{"rope_base": 10000.0, "extras": ["a smear gate", "capped logits"], "init_std_up": 0.0453, "optimizer": "muon", "lr": 0.00764, "beta1": 0.9, "decay_fraction": 0.891, "final_lr_fraction": 0.0}
Each number is 128 + 32 x the weight over its row's rms, rounded and kept within 0 to 255. Layers, rows and columns count from 0. Numbers have three digits each. The size before them is the row's rms in percent of the matrix's.

# down: layer 4 MLP down (transposed), 448x160, rms 0.0375, rows 117-171, columns 0-79
# gate: layer 4 MLP gate, 448x160, rms 0.113, rows 118-171, columns 0-79
# up: layer 4 MLP up, 448x160, rms 0.118, rows 118-171, columns 0-79
down117 103:101136078117177119130069140137127149101134097093123158124127140077111163088116103122168149100168130155150107164134064183054122138098106116109173143124159108125166060129105089164062120138162106167077110081108098117085115113140101160121166102
gate118 105:131107079145145058162137095174070183101131129116137129147111125148125159171064118109121066139128145183137146207060158158096095146109132092116126109101061116153122153174146130115134111137164119154122087118158136167169109145165124150112196166
up118 103:126204114162143082176129152111148119115134157167137143121123136093195119177157088183160099134135127153132155136084164120091105183068130084187146164158169114121126138149158136098173053155151088113115076161069154175131089155129141132137186079
down118 114:138167087141115112143131140124164140075111131162118130155139153114116114124141120094116114162111119133129097120067124138139128137083135100093221134152108111158090121087134073081147081140145097148142054144109133162096130126101114115158150145
gate119 105:060123152115087117158154166155107104104146111184139067100083100123124152150126111115103113109126145155145157177151118089185143155113128091168146137078120119099158133112090109130121137128145137089102121122169149173189143035139206132109103134
up119 109:141086146101169105156079091134167130129108117193117089057132149126164127161123078132134142120102109144119134137122125090082112175111107106154148137109176138176120107109150205175129106153123219092103168071139111139067156149079176127157150083
down119 103:148103058123154127146122132119133138119078131186170040126181066169130109136048142092156127154174113193109158109140111172101136088085140100093170148138159113132096092150179127143111138194116090162164173091120042167090133057088123145134126177
gate120 099:054108115171129172113096105139139083134118113182153077165102160147105165167122147070078131105129117200096140110127130123121100162171132184118180163162108197139120094123174161153056126115069105148139156095179144092107118101076141051129093157
up120 096:193150141130124154144126095213091163170103150132128121125059144176089152130100155160126095171136138099083119123093126119124130126149088166126127193182112174105090140099193186139116090211121153158149142120148129172168096099098147103094111066
down120 100:179137115084162078129121156131179161151107120128053157129134136125083154132144111164176101131123140152107076135130134096161095046174134098127224049141100107069118107145166089095101183203209107112135117190061086082177116128105066101100116127
gate121 126:130129117126144125111068157115112167097117115116121108144117165074126123188108079078136104158120147212103070101110131084104125076138118128087157103126130071144073138122112098088136114173097173139087093120104090117111153137133157156096152150
up121 107:111120100115088126106141146123150132090146155159201183108137106098119077111099160155156133171113149115107108143067117083124216082192096149202211123156116134161082125136167129106114101179183135148148155106129153094132151132137139143164122145
down121 118:140148148111157177116092099076066173139155148140114123080150140105132168140108128128137112154148157184117150057110092105053117142141139166053137083131089106132082107154126102096118154159050124166108167095163122126082131184090140143113147129
gate122 104:142107171144140139086155070160116128164116084128102103092081079112114149166127109133167119157086113177106146099120127095134138123084121160188185145105112105125069108168106089164107100172116097114086050084096131111123088098129074108120158173
up122 096:136085122175147164141150109161129088100129143186148117137072057157118189106150137113104156174129137131125137142071131131108102181061065156058146143126142096130150124167177136162110159138122107177128120133127120154156174095077163093151179106
down122 098:154128076131116125142130100118094141104170156121084136133146141099147100083078111113119191095118161120139091129133157183160125107233092139197192107117142116125142119076132125112104106144128183140111163078161149121114189168229142142115099084
gate123 101:070107169095101104137077120124129092127108165075074193100135108120177092141091176136104192149185122134104107155114121069071127145104114149167143195116157159135089139184096156119116078139130111092095126153137137123083100122168123120145052098
up123 094:121081090084116115104110181113049109089083113123072101153132156080180075165093112122096105155156150141134072139105108117170098131089153150143094129128101137178069103094118133148103129159136084200121161169186167099064136107123138130110065104
down123 096:057109159149129103101077116122152101102106138179141093081135148121093126101107143071135160171147173160113137165159131109156139154133133097135094147145067102090139159129123152114107119186083119054060129157080120194144108104115062087137140139
gate124 104:074187107095143113150140171152128211107116110098079152113128092101103175138108148129217137123099174132124134116119096125157164160119122124163128101116163110113107129167135098137079106110143118146160105131118172135130103111105084096174104093
up124 086:142076162102111146150132158180127091137123090165105136126101200129157097127103085060064097090191122097145119176105171139097069076073132152086099168116114133116136167155113092095143147097159115156073134128162131089172201119133154185138133145
down124 109:104063089143105173092146108121061165171135146105066138080147139104158072073138130171140096160121140136164151104076120112078117113121060094137131152173086099179139110180124157100126176091130173134069168124159066089052067136098141086127110103
gate125 094:099140181119197098146085138153064131152106157146169173126133166154087154103155130138162198180126056174185118150127127111119145173037137146110098102064082121140110074112105117155125152138065178177109156085118119127128117067187148079157153128
up125 095:098132144163112145104145172107101118155143132167156191143097116123118089121084119138107140101117114194156154091108120168120151130118144134141091187144188078089155128141160070177130139162182122126105160131196078073157116155208144127105122167
down125 092:137137145165185111129090089091104123227106184084096137089140105202127206077128066140064119119140084138104128155186151110138133133109172109161088162115139114062121130145135147157101132184158164143072112123164133121117131123210100083187158106
gate126 103:065135137127097129216101103209175226094179146145154113042175153084050128155095112084197155092136108135117093138133113141164164122129108094150076114168140103176111106138117153126113132151122136113152080156101137140115034156117146111122096171
up126 100:084138136135158138141199144171149128125176176129128071149177058093061122166117218084128120112117111114139053117180125123120146066150094071172123107142136140106115084129080148105137131120127140099089104120110166137147110142129161143104132129
down126 095:082200111096131129094176197130162121058124115148121130090218124093066110175077165085099132114144128145139118093150118167155183115160146122094081120141112089129148104185132133128116112151136106119077092115178163105151031133090177137134167133
gate127 105:071071127181111145180145106113126159114108116098121120144137128115079055114118164105090091112095131094110074157160159162123137129065111158144080178096137132127149067136142081161124161174136185100141050145109133176098136130157109147104170121
up127 104:121180159118144098083116133137181069063116165129119185134131131155131151126123162129143122104179144175148174109175132109137108140159071098148135149105089120122096165140171137111084158087120100175122135105096128113123186128118091130137126169
down127 111:142104168083145061067144136125142068151137101153117135171105092131137074088161092115143140090106117062167070168090118199137107103100116087194207101131094109184172117085104215123172186106129114154151138120185103191087127094122076115124095157
gate128 091:124115193133130124102107067106067118107144131177079144155104110070165122221077132093120098131120128077121107119155166157112149134136108135142151113084212125186126142116118118123095117136104142112126136140113040037121124104138131170167167146
up128 100:111100108121121128124121066158131066109140119148086149200096122118166093165132137073153174155069172103160153168184085147068124143145148117158161165111132110134117134129102108107139112146036142123125107187128107135137147121194133178096130114
down128 102:124141142123135125138116104147167116100157107126148142178053133118112153104120083143169086126138095077106120163065190104160195104108145132071203130141166131180134147075144129140113132140194102118120131079152146116167089085125123128196140152
gate129 110:146066072099098116152116152120159135159141121174164087083098116059108115138137113131112044096099115183120126113096110142078128101129122108100123150162099173126132114110080131182118142126124095113101142124070163123159138113141080123115118165
up129 105:155155133150142137144135183114083089124146086098126093120089107134151109123143135117130114150085142161181145163165078120073116123139158098019106165144131101128153174148131126127115094121139117153097107149163146105108170168136145199213141148
down129 109:095072120113155168169103141136099143181181155125114142134177124089099063172160095196142089123129129118132137143153146152076110119158123166115104216141152152094096137070100109120131153097117109123114094158170153164112138160156133130086127211
gate130 096:125172100088119136173089070155171164169134156091180126096067100152064090119097158162104137156121139106133187109164163093084099138121111113146098173198129154153162117167116079113156159143115141148119167153140103096118104138175128124130154133
up130 095:190079113098157174107167112153117126095127114103107183138158107169098093095154078104142140161131143134175186178105140076152122124164115140138105159098129137173225118134159156067131094116161161132156104144121077169112067125109120160160164100
down130 095:126122167155161125105123123110092104172126118135139184143147087164144154102128163094113143183112180157157128221068185120086122140104150094092130141179113104128180134041189195116055105130105153132075083164116110131115040157132191178117127135
gate131 103:110092157152189098168180119111156133149079141064113094109141100110082113163164058166113097137200121106145108150160159136172147115144131101107160129079131140180098106152097113115054107149128111141160082162153133118135122140160131124166173147
up131 102:120146107109117116167184179097076144174144123114139098099108172152145088130105127135163165159113119091188073111100185176129190083080111156125141171119118136167105173080107139162135100148159098077116074147064116141172128210173100154183103096
down131 099:034114100105091157132154061146179128078214153124131184124180146122081073119110094123085186148105160062145151086126126093164121166147172133162124088158114117140115137102146116124165115088155126129124128120141174153130083111167119105114144110
gate132 089:129154134185168067125062088164113214129153065152147104104117172137114109095094140139070110180107092159120142131100123112110084104101118165145100136140091106164133090106124122125121135168150126138149092095085183114155115172084092193143134160
up132 104:107106120089095121118067156154123078109147143118111112159140084123106125125118046143175109117089211098137087123156099175124105165124096120115164159123087130125167173084152090171101220127153179140175120140149096089114138126118086099102161172
down132 106:169107168126135093057098114153122134115126048130152154111156138133145078138143166145092126184093139163118174115079155042166103148113095117111136131095128095175125103139115079118185132140125074167155110154127178141117104127151125190167183085
gate133 095:146151167137134162120176129182180126116131177130121173128097138151151155087172128092143120157134117117163082121080116154088141078174108109134132065160115110152134218089146161104108146131100047143103109182087105090116077163140110145167149126
up133 092:120163172136105149148118116107155160071095200153157158109120106134122163118111184104129160124158132194117154147169089160125111152073187104087125141104192110122184135112149131065127126077126105044105123135070142129093156156133109108142117116
down133 094:147120116132116138080151148157160122132171077120133125113141139144126149102144110074086158164095094114139143060107147142145200033147136049113086133149088096149153174087089118127134080196153075133088060124118122126118156113150134161166101156
gate134 098:137166203165126113108108152190096074118132121106129067150155097107089094146133155120139205148135148177057109122155150108180134135119114177097152164148149148171123169145150124140099160112169150135173132113104109103106139148196147115127223185
up134 099:091131078103113133187131104110098134096120102193081107147139106144090142145108091099135121183136186162106152151161106077134106146105081133194168111079100096078183153093097178127118139088162135126185109166123166137117127132108124169112146162
down134 090:133078136151041152151169091137196125093125096143159108122114111148079167164166087058154092089169201072111156173088147140148144138135153140090172165133141114124144174077111131153079137149132070082146152066106167140112083142182149104115051129
gate135 103:177139134138115132132104117146126058114107133166147145121137113145105175110143081181115094148080080117114127155135168140114135144128113174155087108171104167060134071100103123122158167082105127094147080125127172113061120088130104118129128102
up135 103:155143058148120089130115213067120110115141119139140126130122188120105064151144135099121137097142106101138121092163157098161169168135133139102208192156122136156111176141151146124103140144120126093104115153136102146093053122115148100161175107
down135 104:058138092075110135160147160172135137156214130116109130145148112120106064159076124098122131111130157102184079098153109171084178131138101052116112152113175172165130165184133115096118185147093091150087123136125117136149148147101157062142081130
gate136 100:126148163090169125119119112118146093166110084047138179141145090144149165112108155101100134048168064114076121173112099182069124132127108101152135139122193149128099082130166151140123101124076114140146222087206197119158183070140084120102142138
up136 104:139131185135134103137082221098094139133114135081071143049109139168107109198171131121134095175124120122122165134150145111106069059133096187117089190090100159135174176131094156094149133158110080110169075180143063106115131136107123131170084102
down136 097:116142127140070146153096129160121155139122163122077107094131145160166146160130122145104114114047117151165150130159122131128177142205114112182065146117201110169105165178133076082123121167126167108089101109097084150127110215163093184144122112
gate137 099:090136164255097104125138116192148135113123099106157125093086199166101126141108033153148132077125135111071130136146127112148113117131170117157037104113125104109106103090136103129143096128077141128099186142067119155107181116108114134100180153
up137 096:099140135155145154122087157210137115113113124094160113081110119171130164093122090154117085076108108123107124099070118114126128178138172131168055081065152143102118127112129129131119113129146151170115187152115097132164130153175096047122100121
down137 105:043160085104161089095141138190115051185142128154153123153164142105189149069147093118104093118131097085137103136135090063169118068131130098194157095146151138143140094123148141074155081154147124147166093178123170170163133080088113095106148143
gate138 090:067083152196092099114157135142104107126101087162153105130150170127142147081112105138159090105081081121139135094136180181120146116185112072032149157126112082125140078121147147157119104094092102091121111116132140096147113107118156148146151150
up138 090:140135116133143127144131150137129131153152162107119111174166129106096068155142176118144150129184114111134141133139131131174121088165113118131110087147148178154160107163085122106131173143127070059167169114174162178145122138141161140181144090
down138 090:095175112112144117091118141153152085165069096210063159118152148154133116150178149122145181133165180162170110108131156119094086128135138138108187082129134118052136090105104163120160138136136137077097131146167134116151123139119161110115119164
gate139 102:087147189138125096200143168094104161141086092181153114159145134109137112091139101138134152100160128096130129154106089182125185133125123186036127137160123182189087085133123154131112188128121115115178146109104142107094137148184166094102132108
up139 096:100154120098122129133121106110099151145095088129081182123177097151134072123131093182123159111087206114122141131122134146155115097052129153128112081100101106123113109181155141062156086141136125145063157102168099042128110108090109099141162107
down139 100:124162155171151099104110134066242144125119095105138124162158141135159097094113073121099169121123132122056147077126121176152116146102110118152126088159095168142152167084153172117130149098113158184124131095110165135146165183161048126119134102
gate140 107:124083144204098149169066074082118109143105154107115157159119179169122126141118144126139226110060104092098103167167092092132085163101122175199053105092144158086124103127123112125090130184087150132099149134113129149112094181127149109132141135
up140 106:127141129077100140158195162219144100085105097064127163124130077094090174138113137141136120164138096111162183110149147113137090089111129119141143148087161150131154059192119092108127043153119151134099087149079109066162137084191140134114124068
down140 105:164097180079137146052099161080131139093086105151091091066143146183134165116141131077133104111134134205133138149117192159135197113076130093137147125106225095122142145130144201136128135139149147128095164112112128091120181087113131120079162148
gate141 106:070149157161165118145133174158142139118069099065106134096069149127120119155083071108151112178105201073168129104134074175107059174120129174123106160194128144153157118081105106175159097169148150082074085168163121113056045161126114105114109132
up141 102:140104091146091174126149089130084134135139171143133131117118151103095178082184143135122177082117061159127101111137076094134153088154138093157135112110122163076109157092137161128115161119119147178162068135122107151156181130142143142061098140
down141 105:123125145166086095156119130117146126141165158113083152105122186141203145132118096124184096108094125093106192094091092156141069145183156050100141064171118087083108138083108057152156119159138141102107117117119093094162095092134149031126117171
gate142 100:088137063122114155145122117072077148134152183109176168099149155142093073108149175152095158141108102182142149118127123105130120139152150071134101222100118117093154100101236152149115108133154143165174104083118141117095147162124184119124143145
up142 099:123125104129105098141160127112183115085150099112100123121114110093121103172098113142148095130136158073077113108131097123084147092120111101111126150133079133140083127124080184089119214129072105169043072188158146117098081131124137113141122177
down142 099:130129127150084131088103174130104074058082151164116135125100168165090166152066165182098128071095109095155168104132139089064108110135144103055208174100097146108138159167147184154145077152089106144119132120115106113125092181145174101117147179
gate143 105:072099161040132157097138182109118142088113128181125162139142146210184114159117107130119122132176150121119028134135180136092118144099146139146092099131162145165081146182152128163148121067142124127096062143095145120143117129111149106134105152
up143 103:123096096124134089127130090123147068105140154136112115101163146113118084131088131128095185133121093169106123080119066134137122095186121144126135092165074140106119121085224131136112174215155097090117212083157110145106099102101137144103101131
down143 100:139147156155140137194133089095161126082072144095112110130138123132138079144089159102141166159124180163099151119088084110158161118103079079108220155162174129154173170099120090119112121142133167147111052101124084118133145151135117143133171127
gate144 090:147110123166121139140166127101113113105111107044117168115199139167105122115113116114132093134155122095179143137169073097121149080150127134135109123143155114131114138108102075139136145072124140154131107152084063151194147130151092126120069072
up144 094:135142058149208151160134140128115143119159105191128177126141133093127152175134124161123118086122112129131154126109182112053096122162177140141146140154103146157100116154094064044089153069133140106103144106075145117153184207117192129117101103
down144 094:113158151144065123151198111176162136193166164158124165103159125103079111116116119128153078155089105102191091153151099086091121154079116126131133122100120168078152088120134183142139138096106167165149136175123119125117049047153074161126123141
gate145 098:112165123175115152137134069179141114128150144079118118159152112144135160103162171161127110111092159167167119153102100136168144140142141159160138104091130107144124136063090139097189138170095100133138124085130116108148126105198174163154134055
up145 099:072105134146142090129111132125171121169101117128134181122182133150119119112142131170100135147058171108120064116100122059113169139224141081135116033144101128063110125142111136114115177166099088178155123066151157111108172070171108130103147099
down145 101:071170108144150058154177121172197212155123117114176118135140099128134112119122207166075183197157183148165104140095134134158093112130154131111145113131133145099083163121092129158156176155076162136152100142147136161144150089125156147085094084
gate146 085:076112178081086183134176133141124098133113151067126147114140141140121083105133099163084132120101104101089116110129119122165142145181074140118068139105106108117134172112139153100148187110128106101133081114132126196151126136061133111172090139
up146 089:136111163139146115124175129147107121094121145091106153142171160127191154122117111153141189120130133162054120111099126105203143073124185114147076167096174169149127118139135161141158142182137120136087155141160121132118101184082168094123114129
down146 096:135100139089159118166142147143228133129121122173129108136139138121108158134150125176088165140155157120162063082131207092152141197192135176086218057129062095088075130136126127146179116135135103138134064079115157035154085145099129124187155108
gate147 103:134130126122110117086138090134130155088124089107087143142178063138124098124177092083145121155091112156086136077107124110105154093065136090139117103119098070096081149116105151130185117144051139184150062131165146113145115136141142080176116159
up147 088:206153108198128089141137082143040151109147154135111127103127101093071147183099117086122146125185146107098181139140123087066137138147176130129144190101172076131156167152145141117218122154103110142144163132164112167142121134119133165166118113
down147 111:170128149152111125107173101113122088082138131137082089137213105124109137168118110127127131092145089124137142138125090126119139118069096123162143095092131090132108142145152108112150097152120123149169088127182164152175143149167168107183149141
gate148 095:090121136143069173126073092129095122142089148165088111082107124114077120082089095148123107129144081119069087145100127125132114158123107156186137122105159179136102081156131142184090135142125115121145165161118092048106115173127128131132189109
up148 105:143166163136100149091125081111074122091117141154088095154077129190107144117107115120154125084107134126102128134050159158117113156146034129116155138151139148143116149102153098127061155153127156147130099113160134149123170158183143172096171093
down148 104:168073132132089117123062075136121101181073146093094131126146149138115180112137122069122098133164082076146161110118108118162093151107138072115232131131128190179127107138121106113164177205152147175147136111177129131122132151096095117088158150
gate149 093:069145135087063148208203131113102206134102098068114122158155103105063135180104122173100154108174116130135124119132101152108114133118129116127154144105083133165107191074194160200136156140130091158132130193112143157101098124100158154120120120
up149 097:136097115144091160146125146094106103144170122086094106135095098123120127104104156070092134102107164072202189142151158126105145096099126121124174087141121134128111145088131117153130132168106139134106146130127083093171111171201147079145178129
down149 093:193156146105158073158106108144092111128086117124086163195176133093070121128157154157150092134160119081123165119129139173085120165097124100157120155139158139075168086168087183069192080136136087109148114167088119056077123129117185200113072137
gate150 099:132144142132138093121076117157162150142152104158161101093132132141169152138114128152065144189098115198131134159158064160126095073213132152178105131217145134086169058141091146110096156177140136173135103055141097092123117119175131133134127139
up150 091:096073112154173118153126074154161191148198165143139071141144150088127108128132081094045118102099129077150105138132137114124115184143147157102111121124181139122195095217101139114149101126146119187128158174096198115150094162089154092158132121
down150 102:120078116099165084087106102127128134120111095196144092091154144129180200175117130105113182174171167065106152128107172100169121175122110149141166116133130128168102090100136119132079137083141112126125133143131108088132115102076163097151118113
gate151 104:097103106143126165128179153149109123153110148074166111158132101197112163124106161134152155164172148079122094118141142195136155140110130091096098047062154090139107154122159133148065185066101116154128106144149121176110138065172115095158110110
up151 105:119134124194134122148112181131109097141122118118157133157128148115174147138156158140150159171227141110020121148100135191127193155097108148128149147103164145170120123138086137116114068173160123149124107096078130096158139146123139096137122135
down151 109:120115095116153098125142148092143114197102167126096152102141188126100107085177129073085085097164144106130104118130130187135148080189146137096114104133123141131162148136136118211154090127106163099112101085150170068124131195114114133135162121
gate152 095:126106082102153102135185157157138098167067090116053162105174139184071129117081142116153189125132080158094170138115119154136139186089078118123147122184129129136132073123081131076128101123142158176116038088057151127100140134183109176154104107
up152 088:140154085118152103138070158130138128102106109117179131096113159215104116095077107150107112133104073151103125112172159106163135046146169156185127143164207073172143148142124142147172112082118167124098133094153132180135133167127162098101107139
down152 095:126115158159157175133207169111115095125089127207074121105130120113118166135151112150146178151164115119151107078141139203093131171128096117104089133082086154098104134096103117084146119174180146196118077116101153135095201081179154176153138112
gate153 107:101098167122144127151155189204118158131109144075149116153150171176121156135149113146171144115164086112120108174134148105179139186102127114129073145186152126099114124066122100121151117208101135148169146174088143089100162048159091105132156157
up153 096:104137149116115086164088158165097141105093069116149123133193079193114156124165111109127147125095130153165070134155165101111107088082134062149047067178153095106108105116142109147117142127132192136101132121147135085127164089094195152117154153
down153 102:134117169095148198136163131132091153174162122125159115122130091064116147072109135095136118188130121107106136150147105137152128116135128145104157168173079052092197170099191108104190180083098112150165117164073114128123155078136049087167116131
gate154 094:159178166113089147104111096147193164125088162082118120131168178127152115078142057147153140127142111102135052098096150061094124130113113113117165137089121080172140087098071120079169138104131088131160169145121179118127111163168150157129104135
up154 088:143116096136130127132194096148128135181186074161147113154105119140090166130099073110112144096138171110121145085134118166098149154141164097147091140067081149101118095085092161183152035091145130136111098147130101139125157115107120151109089115
down154 098:195104123129110170131119071117131128134130122099141125134132158051151061125133123129130138108154099105147087068084142107127239113084069107140171106095104126204106066122115101100136131119084135167194174106134122174122134143129108142143120109
gate155 098:131087105125128122111067092187183165155099142115167089128093122055198145076156175135158071069116158204123166108222148153121129127138114127145175084165143143082128154168104087154143125086175125114125083136115138101118090145122129120128153084
up155 097:098134076174118175116118152044183186156102127129106106163141152097149153199113147149142132080155123138131155141169171151152120083096132142109105111123079078108114115148091122112114142109113166103209142104084182097135105135167144144145146154
down155 096:059102155089144120082091087205157105089203127131086145105132086127089188063056117174125115149145134090137105085130134121148059107095105145150106137160137159151136113104128092099112064171204121128112125115159170104116172107105062104148059078
gate156 107:056109183080134100120120109113139121104135157119114183104179149156110107162152082044141144129080147169143134057136123117164090122134137100122021148119100139105123127125149114156133125129216107107094141152102209086131145175128147110160135119
up156 104:101179133080131108141120171141085077122055117128086101108135107138088201090130136193119146126149113169127110136112110134175119136124122102081198139206121166123137079120076158147113133157108166096133117175137073113076097108134103131096149122
down156 100:171171144150120124135128101191082106127111133164216130159143138145156141152090187139166204142110114098167136119112081130119165115100145082106138156119078186089146129107153115091170153147067192089162131161161123175076094151112123167140130119
gate157 103:117148122133146097154191088139126123128176122113136124171054191133160124141071090140094074184141169095155108106188133136121120116079075134124072155177137092183125161170204118159125128165097171148075154197072185094089110125138148183173129120
up157 104:174138184137124125145087124118118139121159102126147086150115065097117121137137168142107082097120076152145191052129136121138088144148134088060129122148113098095155165131118106220168090098136121130182134210113201126103118156127133207151167071
down157 104:088200158142137144123094138092165113086155136164125135178037126197080101159146218095122076131155106160144092088117140085138100152116074094118116101172133109141154109145079080091121101131065181097118112202112147187119100108129123145128102144
gate158 103:163141100174093141129115115124121132104154127129119099082054093109161099091139134128133087179129145106152159163100127098108106173097079140185113152138092131111079075134084155165111124154151157167198100118080180141110152121184157139091133132
up158 107:198143130165132154145161122121156129078124181084137168131140158177185174092117147077132074096116165071124076144132121097103103089100083121084083170137124125085136074173154152104123170137100108124145109061136155082149086155199150144119125087
down158 101:120119141157171047091108078143126085118118141141107065110127142142088103158113094174128154079136118179121110125120142135133122157106112156075126101110088067142092112125188168163136135112106116128204174060164141160104152104144162118148185133
gate159 087:151052119108179187183148108119121101147097118117123125107148146122136122129164171127098096148087142137122174162089146092142150125128195147100149077125148095137120068161105144162145142132139194147074098123119174147171166142163105167170193153
up159 095:070113110118134146105123114129132118091120151117129106097207128140097151143091115088128090138157199157152169124161089124104125129102169105100153126132129070127167090131167078166120167089130125052145120133112132098118137179132131147190121106
down159 091:137054157040179147137061093118104140143142087113128151188179145173150135140149191127107137149111096093089103103064188136147122138154156158116190109069072201173085090111124150144124121115206104127075111160150134098107135135096123153118133181
gate160 102:108107127132131079077150071123154118153166111094160114122192111137071076146172130103100120117174158157090168241180143113112142133152115113129189110105134143141097148164201097159161138160137118105151152133109142162081105136067156173083164103
up160 100:155100107100112073166160169147110102113170147159141144136117131113088080134099169108135072123137132076146130085152078130118121120146111145097136130126150144113132124150127172133149100135106185119129118126116091136096083111147251170124151113
down160 093:163098067105145073177112142150171093136114108125181091116115113138147149116131148116122074072121138125173122165118128143134128148124074110070148168085101149094109158087150165149129191146144120157161157183189152141117139100157152139153103107
gate161 094:143108205105166156150091088187105116189141126140112130080084148050144099136138135138208177185153163132086129141131089106101171070165094101103140116114185131111111115106148173135143088168143151171107126077134112085105101104142095132134146069
up161 093:091139038129056092089152080148114129113091154159067170154122177160122138190123106170113130138104104159145155115143141153153127217094121200078130105124083135156077125107126140088176076090063076141129163121124157180119147169149121092043152144
down161 099:127172220170166162130095094135161110104132089165119132121119119068138137067113126119119149072140144099063107129127128116109151095152124129123107103166155100173180090149114121128109170176199120135128075102126132097163145117112154176111096127
gate162 105:113159143166175147098160140135111138152163134179090109082125125107150095064075099151126204139125169114154099131076106146153129121149130113135105161166085134150131140098129127180158127072215126078168138067100107090096172104106107163098104115
up162 101:180114077147141083089134151131169103159068110143060145130121155138124121101055109127141095093134146164089112114168160133177188180086117116126128116101111190150100111115183065162070151130099160099170151077121080117151159133189088102129143148
down162 094:129112106120063126101130133100136125149148118140111136156130080159105185136151092056108111184094093053171091056086165118102109145153212146128166090146134150154150144154118150129126183097106142196091159143129204121138131167136146135150123095
gate163 088:202075124113175148173132094101112109179148114194125149102135111127157129088107096177146144116105140164151127149103094143136092113062115188170110102126201178148115140100146133176178163154103134148124122140126162119097122106158073158153113096
up163 110:110143148111100097066127183100165165142120091121123145138123094079189113154180099106164126151125153155167155089128198131134141160157173161121169140187053201110103128172173096141153130102120135160127115107169116125103136162158126091145118134
down163 098:165161144108127096157169092080119099121131148105113137142150148142068134102082130125128127106095108064148137113130109084106067125146128112132161125162144103127134111138072156096110116103175134154171129140139159047169158129100196129121175128
gate164 102:114136160144114112167079170132111121115165036122158167140124127134104103160073126124146159123083208103123150117142147115118125138143125082111162065147149116130144093137150109130151103112159174150136100078102108152134071075156160164154139133
up164 096:109128107133149160157111168181160122128111133123115151181151113125178139136125089124107150162105147175177135121202156092090152106108142150085060133150123123129104150085113126115114178124109186032128179155168148152124162156116102109149140110
down164 101:154164123120133154134062091151065099151111102163083154116183145154166106134150106123149150079147175173093171053114129117176087150178131092103137134179188147157091098159107058137175114097164157106124137147140094081124100070091200114141109145
gate165 099:121124100132156149083106173108174126128103101213141098109054139146111121051130109106102137126146150135100119087094136116027117141085136171118193112132125137172106156122153119095164149114098107114106135153092076125139131159131071157159124141
up165 103:189141107124166114185124135085115091149079107086136113182125158125132146092166097106154102114154142132156127179120097130172159046128115158110103126147150099158144130167042179116078159120160134089099162104155110122058135106144126119174099071
down165 096:131138092175098102163115175127147098088179137117106121086112120153088144157132112075152123171133220079218100142088134099105112185142128158207075188155115133139129121098196109117181167100188200128106115127154112100128122114128165129105155113
gate166 094:122089126161039086130116153119076171106184139024169124095120135139125169117077181189082144140167073160135115109103118130129128105127150128106149162159092121123063148123108178167139148099164138141121136139124143142112142163151178136193118078
up166 084:057117136073103189125128177140178110125093094150087172159110124085170078167121051141173083100119150068099106149108103154080141128130137084131091120124157165145158100132155136137105125135115093084110087172097079117145095125150115153081104148
down166 098:148108097168085084061101187086114167095133089141094172107184159174129150157096108194090136116139157111137120158167169128191134130113210178128097084121112169139148185138095116091145160108161135133148142164118108117163139187102158151171121116
gate167 111:094147111170112075173162107157157181110192133116131081139141133108143106180076052088157098202134148119138156120163118163091147101197082137096115089103163127153094110184175121126187096112134187142082137065164116173124088094195122134130171106
up167 110:082200133140168126129153132099072143132102139082142142169081110178102071116095100112118158043115114136093099095131103103137126076119154095139164116158086105080070157129075108144114126064086103110173137097102140166145184086084119198170145144
down167 107:126134096208106164112149137120125143132073228077136143139112117137137062145100107144107181147125168098091132139152121130173122101149131159118110119183106120147090197145081104132182075103096153106100130116134088149098116123125161120113134120
gate168 105:111116124133154123137124115136105130114101101090091171120105200089171186139131142097179085122091183108150111111153101139113127106200113130136082110170121106152079133172116164136144125106137115101103114123106148177136162156097126054197083089
up168 102:131087155148080172117121111152110173114148142100107102110138094166128149154113094152132187103127141076145113188148170120195102073117146134184149136046153095103128175042104172084131122163133088102152098110133126118154135141132155140085163130
down168 112:162125134121098104072105096170100058146116204125195151163056104174118123104156163069158177126117145063167136100172131090135109117129154167162210122179082163142134122101096131138122098135116133109064112152196103175163114154201174135175134069
gate169 094:145131088101149100132125062159096149154135133167131138134136109174075141113156141121103158154095055130116135127155094184152098108176115168144086100177083113135060144133113165162127120133162142089110128010060181135091094092117114103133176182
up169 095:160109112138149149080126101106142113202115153100113119143169126099147148107148130085171108130061154106046097132094095117131163131155166133119087159133152084122121165144136095081133125103095163147138106083116136122122187131050074119166141160
down169 090:116131151186093090097113127137198117108120131189138078117171089179104181139187103100123144149143134140124103124199104108109136172130151128085092102099171092149184112102106202157195168117111153138136138096114149151168127130142093184063171130
gate170 098:159088112099093152120144125084167099164146140151166099205104120098078145145159114119133092078170187201152105126144143152156130126116143097133184146115114087178119177096120152163117128134129169180194133154131156111167160168180140078127066153
up170 094:102109134102087145148113127051112104136133133076073123136134124087115157111087157138126117117172170158125161091120141110107112080147183144074177095086087085195109134166094089135102141147064098155050128152117162102108086093186161113132132093
down170 099:122127115108071134128102102124117111075147057127139126108102137125121120088147126129106105108144119204120182117161113179112156121140099135081144100131128081161123153091125174075125154106130086181180097151186130091130122119116117066115123115
gate171 099:130175127103118107134125116142114131157144113137165091141127107149147164087123149128128071109145140103121090174094116133104126148149111122173063135123168160094142156112120102065135171113134108092164119099159104145071134119125136095149105178
up171 099:141158126089110165188164135065128167100118133081086087114124152150128119106146150146100105106153156149084120089082130097094122154121155157113224118180110115134056121139139178086106180128105180168125149130139068138112161085103103145102192116
down171 099:128095128131123073132102140163152135117097153152088131149128109119121122162125141147120158159170103086115072065169111119146149087091114148180184101114149100140093113180162161114121142128092129174063118141046133078124120166124140161119090121